Weights of a small GPT-style language model, trained from scratch on English Wikipedia: MLP 448 ReGLU, no biases in attention or MLP.
Each number is 500 + 40 x the weight over its row's rms, rounded and kept within 0 to 999. Layers, rows and columns count from 0. Numbers have three digits each. The size before them is the row's rms in percent of the matrix's.

# v: layer 2 attention value, 224x224, rms 0.0643, rows 137-159, columns 168-223
# o: layer 2 attention output (transposed), 224x224, rms 0.0563, rows 137-159, columns 168-223
# q: layer 2 attention query, 224x224, rms 0.0606, rows 160-189, columns 168-223
# k: layer 2 attention key, 224x224, rms 0.0604, rows 160-188, columns 168-223
v137 093:474524561476485441597517514510499461511551529509513461441514481502483550509467525634584489431489432521541502551545564497557443495491537522503587483453435509511509490486
o137 092:516503491530495481397548509522571406507486549514505521527477548487479478490542477437480525547534496484499542468558495457599613503552447434562442468465496484431451519510
v138 084:537615512425479484458492472509474501558502483537481448536533480553462464481506454552576516424522566507511556487496465534544529470521538520506556537541581514492437515497
o138 078:500546506485443568475483486469504475513520512428533502507544551509486463516447575510484553549526448565508485467463517535478534541467527464452438367545449529476572559535
v139 081:491414498456514522443455473517454541530553463484412518503544474461504508452506536482487493515551530485532537420584428435473488484409500492517465521514550444457510480547
o139 079:498495522491518467581498489459484506456474498445533496502523481558446457530525577471515531530534494473473507527462555545491493594469497550471493501561468496496492527440
v140 081:485530526556566580429484490454551600486438464473544546566503521524478515490531539505457514497506542479427480508436510610487508492472544515505518551465422424552528499529
o140 080:451474478443434523557501523507510509468469467566429399447516457520541524559444527541488454530465482478544470561523483443494519546449562539526473473512502564536554430457
v141 083:459498466529462450439428515509558457500432448517570478526528432529466539468549507522505571548527551592507422443484550497424484501481524543568494503483485455485541495496
o141 083:531533481495501541508566415460548485471527512407444510507464468479537380498488512535495442485504509429547508544550495546551507508536544476457504483482473541547586530578
v142 084:496504544455499413498548493528458506554464545418540439455522482600503568496498502555595516515520431511569487494512492485521514484479540545523607515537448507453496475541
o142 084:509515462544475587453512514537601490522485546554508555573522506501484382417462522555505516507616485515516506545488476482551476539520472420474452494448438502466502524529
v143 089:522504460544441464486431440534548448474482496492478410499567530590489507483592549517554525460490507529482441527482485486546555550493514529503480510444538508551527493393
o143 083:502516477496489592475592462487545506566537523505467569539476496483545458491436449520480514491513495485525570495505476539517473474493472450456490505511473516502462499601
v144 086:512479505509471578594568479492502591474502485519487531478443538368489505498403564476435464545439525502505492460593470537511463474453453474537483486456545515514470508526
o144 083:488484553485473375465460556526472493485466437474500445459470444548526572510527501459469498523505523536470502516467492439463501467499472575494556514528497461474455458429
v145 082:572541551512499506449477534479508457504498507492565437458503514624468533492507457495552568455475479538563504525421475574515570546550505565507532493499488544566492505491
o145 082:529497442474505565465542503520516518496508537551459526513527617496475441460454520575509460463529477434510502539499465472525454439499477441481493513456479493432534528557
v146 076:481516484405496522539479410430455460454507564502492530498484397494592478504463469461483547488543441453513546500521487454457466465484435468465517402470502566482487489534
o146 079:476488534507570433526486568456423485487520488464535523519435542476459556476504507443495467561482505479531433475527513489523525494520475527517560543523547441475449529444
v147 082:439413487568553528481533591503530578478488424478524535471473524416529479516429537453472436521545560440478507562460518511470476549496507535541450527420450492521486526499
o147 081:497463504487498489513483455518478527488426482560429423524453454525547590545534447517467490484467490540514493515464486473513535439503506524554510512498572460557473438574
v148 077:536545503508416448549505620493436469478483509496456475500528482474476546519468525485504472460483422541516577515511510487456506456434515537529553462469510519459486497480
o148 075:406447526474533455519514472492520447449542496445520483528502504566502443412537525487515577569528444480515511480467551537521510518534475470500550484559448423527529467480
v149 084:436430480501524462555442453471515528475492509483471500543477493409595482487484535600483487524472553483543422462515497512480487514532485518546524509484502541506561528516
o149 080:544489523514527546516544535513511507518506542499507515497465417503526546488471441383532483507512589455521557555569494463520510503532501572473471507500503559501398428485
v150 095:453502429502431390480531540462473435517546479545463468404536535575463507512458451565552553538539480570534479548491468543448536523507537568545580494477584584498549482437
o150 090:509499531504552577447527468494502455545505589528526566599512494505489455401563479530554551444532473496511525492521516546563482484522437384500485509449478521497503534595
v151 086:457502548478506551538581539476496567531518433497484581535462547369499470554439537459450476482412507436471531437570457522514451462515513556521474470528511484517521535559
o151 081:482476512469451382542404506534465536482484465469518399461492468554537556480573507495492474510512483577505463509459541490465492499533491586521532497542505488489502461420
v152 085:520451416481531380491462466461522464503494487472530481510445539452536479507602512534516538455484424461516538529473489484505472506493527466517474450462510542523580443477
o152 086:459513501543498596484518550494426456557554547539539525483526431515494444421497540480473493545567567470470484494553472540527391559511466567473558455529555521497443520477
v153 080:468597479477501529600505476548454568476479445502496544497536453458499477477485490513429475526467536492516510481530539482450437500490465506520474396549523491452455494525
o153 081:466460555517517377532482538493498486425508468462536459461482509515482546553577498436492496503476545546463446447506495488496578520535484505523502576530480533495481508462
v154 083:564464530566398544506511569462459513511602482440532540469457423409390538530450478491453501505468471497472540454514518489483530481539452563556558544469469458498473522598
o154 080:561528530471525427560427443541458509469479479437525452473468466570515497477551553487520545519523462492496458590439523491462489524524506509528489544518508487491525420475
v155 088:482530464478472525542508518500530420480456507566506476458510472499522489508548515518517525540504435502553474501509454504487508443527549566519511457496526489458486433483
o155 086:500524513527495518415558454508506480555511586477507622532547479548471497425536487536507510440545527567515582495515505585544513506506430451497494491492502505443500585551
v156 083:489531509581569530470564628467472474457455384485570524450462520394427570552440543464494461504469437468465561540464537528508531563524512569511433479482473525493520528528
o156 086:459423528516490421469437477549462518503568477557500431492506429570504512467584488536486531511481551502521448483472530484484484434496490449490503592505529489524558452495
v157 088:483561497456470473463537519507503490514537521497523453459459437486435531512465513492510474507530528531533484505477474479572473511416487545524527502584506534536468525539
o157 083:490475486479491469489498486500519428533538490486532538535597551537443432445586523537572571513477435552495521481454590536476521518512490424476480476512411518436569476470
v158 088:566449540491533553541551512514527477470506428455528505470506523401470466507442495467461461535512458477511544458495456479480480495482525542473507507544462529439485536522
o158 085:497477519523476410536479516505461557444457483511472485478454481559498518429573514501519460489517534502508458507477485495543491439573483544573494537461506466522523470468
v159 079:485580527499482529512549546508521449517525448527587502487564473521429509545467456440521523507482438442550485498459439459477480557548475526498561462542521475406504485550
o159 077:570466472505521442465437458558500504524519542443517532508538515533476459436589532577568526506479501584522468473453522558498485453532515407410466561489471503472576539501
q160 174:565573513474526515564565488554533510563494489442513520460446452501547543436472507523506610518449502495552548491507449450429464535502467532507503427529493510506423522500
k160 112:531475533486446446534550517498513470541446399457485531479504486473486526418462547494518551524472498565552563586474505519504486494563478496430480485465527452485453551541
q161 124:446467458497481466465417525462439494457499471564492466537535510471469470550511436455484441441559491484465459531527571525537510463492526467517502570528516471487590454536
k161 148:478496472503518536473458460500468500441592578554534470501524571512521436579565456509507438455488505464433444433541537528544508486487525460546570560525515531495538462501
q162 061:497463476550548493443505524540478482461542571487542497520472527582454482537482499549525456481541511440492489441484477571505550476484591474516522568468473508510527482465
k162 048:454550470470436535499478489512520494511530523534418506541532522467535429491517485525464494517534419442484466481543501504502487478481509545512515507434475543533550517508
q163 107:462461444526481483437472500465444481444544479537516455505495517473484452580513471488478428438539482500461455470529542550512471464471562441513534586511483510520562465498
k163 108:458496511465531543478470489524473512454558572578502446511557577518522445584533477504479461451473518455444453441535521515535530465493527472563576557511490518498534495488
q164 069:511560555530471501537527500523476493570498465505536485518446507446479585474495519503521542535421491500524477535530490474461451539549467535519514441537511520525453518521
k164 063:506426511545495495540512529518510507461463490459464516421478456468480533452495538480511526523495505555518550525468459512478467523541484453473455516484509503455428491532
q165 106:421440446474463451468458465436441455446544434543497435538514530460479487583533457466472417439586499490501520491483561580534477450487539459522526547524508462504589448486
k165 111:476505476469536511462485477530466485477580555573552473512564557539539463589506419522498495455488504476372424434558509491520527466486516457546559561531501508538532466492
q166 096:460440516559530490501433531514481500518460544481501496506468509473474482493510522480505449478483496519521444530472511564489504498426586533462435535515517516493552439487
k166 106:521512466484499557503492491499502468420519516556475439472481529527526420565540502520461455460459452456437467468552545473535518501485500507512527525448502554528514445509
q167 163:441464461497485466477457502467418485443567491577511485534558552490500459588547458489513422445543500479467444464533549554542489493501540467557537555531490481513550469509
k167 197:476488442507483493467462486507448473476542553606496435534552546547506469610502433508488414475543551476476473448486544502527534486520529459520575562550458480515503427526
q168 092:533441493545526500563558500535523479514411513438495564525543411453453536450546566460562592579522517541519561544497478522463553525557498536486469533470500450503498534458
k168 084:461421550510474543506476543519476519478427442465475500510451557467532490462472525476468471537513384466486529545563485488531478469480501563480488508437549483481494552416
q169 093:486422461511454498535450472571562494504466517419515511435433449539550426514530539409516475498489577466473508548490455536550475510489485468474493600587459423523462446493
k169 104:526527483517577491509597492502508593520553581516571565453478515525536552463473494513520521535484465521455492513492479513472466525554482502528455498487583473465448550430
q170 082:465427443477549435527421415486580499462565569443547514514449434565530424531534507465516482513493537432464504498492571561530467522523477474519530496516534450530527447511
k170 085:524534438489508522473528471530521591481502550518579605471483525516542457462498473496512454478514457503459473546516437534509463489519435522545463559517492490478503495438
q171 076:462571457521533510461504485521481489581455523527454515451458565467525546536508466511451486533436417478536432517519416473494527536441534539465430555484441544505468501490
k171 075:583469550538440566548522498510454405455519467510478423488466464490535456523492553558541512552447597470483488509517519419487489444544449483458576482449517518494494518586
q172 101:499568451509515492523481483517519492487532619484456517522513491604577437505520568488478525496407536423453549461545502457496529507544462504539511558564555483545481491525
k172 080:524513443496481487451515445523527516494496503456576542439494541505528478487481502462540475505600492498511462490475479578472416479564503454488482527533471495519476504495
q173 082:524475474475418433533521494472531468486416401505436471503518472456502505516481536469443500562544588526529599550432471465519555481538469542498498553515512522490517452535
k173 073:468532486477579495474532522445533478493594471453543456567505488481551563522488484495547577527479574496426482493496528472512408476558510483531468434479502463475464533483
q174 099:593546465522509529517513473511512437515565617553560470493537457585587536491543444499537521499462520450474487524475485482435470537449532546542477438554493528497460457509
k174 077:508508506529526448491467475455572572481492452507454477539520528487544467506437507489529533480542490484525442538491541501528538463518475452460482477450554517536528495521
q175 096:450574501490510453485527542478490523515508481520501462512510604522466581507445465521486462529466402457502498433496500448536523549489529523493532491455556541501543531562
k175 079:556474480437489487531477464507513484477545430483472531520519407510483410555580439483548523411536578488568494503494536500505567497454442513501545404553479499514529435555
q176 072:531528478494526546492591417561555562539510605452515519439395482543555486507514539485526533462460495471509532431516460518404490554531484551541532475509441523540411496446
k176 175:533537521475491462550570516507563505554449459456469545494504467493486551454467519518496562542493516534563555532472442469469496515520453537461450447471532490495426539515
q177 105:547568545437474492587548504547522483583459448459478520469539461479549531435484516502481588542455490506520514517513478457483469524492426510456502425491532502501449553514
k177 075:534454543510551448504513526465480470472459478509530513488485488484434567454446526494508535520474539565536552589399527492499527507575493499457494494532515452456425514516
q178 140:462456485521489448458434523454446485455503486530515460522511544492482450551512469479475417455518498474475487514490521561562501482477542490518532594528503505503603441509
k178 149:479508469507527539470484447532472499445576569594520465517525567536521446599555458509490437448510499472425423446540545505490510463488518449535555565499492506497513454508
q179 100:417472443530488465444429487424435460435545459549522466567573536488473476540532458486479419455526507471462453502514529571547508480503542464525481555563481458539587462539
k179 110:482496492483517522451478445515467505444549535576525456488534566538517456618515457513473429464497515453422439422552528496503516465493516458536570575473527537523516451485
q180 132:542536547494534553563556486548562513549462533476493562447501457532526540436486528516515569571464506529527534502496468429489512539514475554473468450451523505494394561489
k180 131:521494530513478498561506568489517507562435439414483527476454438442469543396472561470535555543503497540583567592462468522483486529509479538459443431503468472478464546503
q181 091:470506531486532467482477491453445498456554506584569486492518556492516450542551458477485424398514504489437422473521560519503508494489493450539528518531504542493490450527
k181 074:415471490507502478449456467531484556405610587565507440561522550544559511575512459483483446494449518544456447447516499553536549491514499469547535566506504552483488474473
q182 085:473569436524467500491411566511488466467515606532531530467525523441514500480445453498413459520499534463460491432611528516521458543482516559537509486506519496513490485527
k182 077:549499595503514563460513492606568543546525530482506516453478465552495518529539553580528551473453465487426522464523460512434508458499469489491562470484551506475478529498
q183 091:424392447523479439460455466471469521456511454475543490510495508518501409576562548422492419421550524491458493515511553541554526489544488478516529522590477457505550449486
k183 083:460578565493515510479558521502527613488516577508518570497529509522524531481482499492500482561488482531477460529521453494489474531521447493506547539446553523447388465469
q184 083:535548574456486540538561508482532537511476520563521503569525526493470567525453477510559481486445462494509537497488449477498487494538551458555552520456554454546516537533
k184 079:514471390497490477493468501483462396506512490503457502533511541440465475500459417546470544528570511492502525541507546483453516450459566463520463462488460460548493474533
q185 101:517557534445504541502571560472480559504512488565533476557487560441472568499403446530529499438497452486471482481561437522522546570475495503506531478482526523542499486475
k185 075:520478469491473484513494490448468393484494492442465520533562496460470494505507442490439528477513579456572520570490549447490562469533446491535453508468461465471511557545
q186 110:531528489576550551540522472534415549537509472528474522454498440530509480530493562548491490454391456551600446544527466494497509480473543487468384553553518507454469578469
k186 099:562503531521484496470531510517507474548419542492450467453463546424501508529466625494512460530477480523555516416499476474501527503504527452452522474442507543501506531549
q187 082:568608501459476474507579507475495491534528469559518502512558560422483580551504432536477496478485509509501461496516498452498494501503527454558583496453497512518515533554
k187 065:477532473552434510445447527514492433430539491527427438569511506480439455526460496587523555533529575457468537465530461499452500488459545473533485498597442506511422479527
q188 089:491506581466568528565560545454480482554520507538489461511555474453487529492530503451486470412473511509485490500479474475553556480485496470510538524491507538473542514497
k188 080:452470422534495472525464461500496505478560544529475455519456554459533484488516565535477527539542474460508504525443558481462453459486568463500459538517482498466466529496
q189 094:509440544521540527534479477509564529526578477474505505507496460487517471476576531522527499547474520489569478584473512543553491518507492490460462558519503453470562499521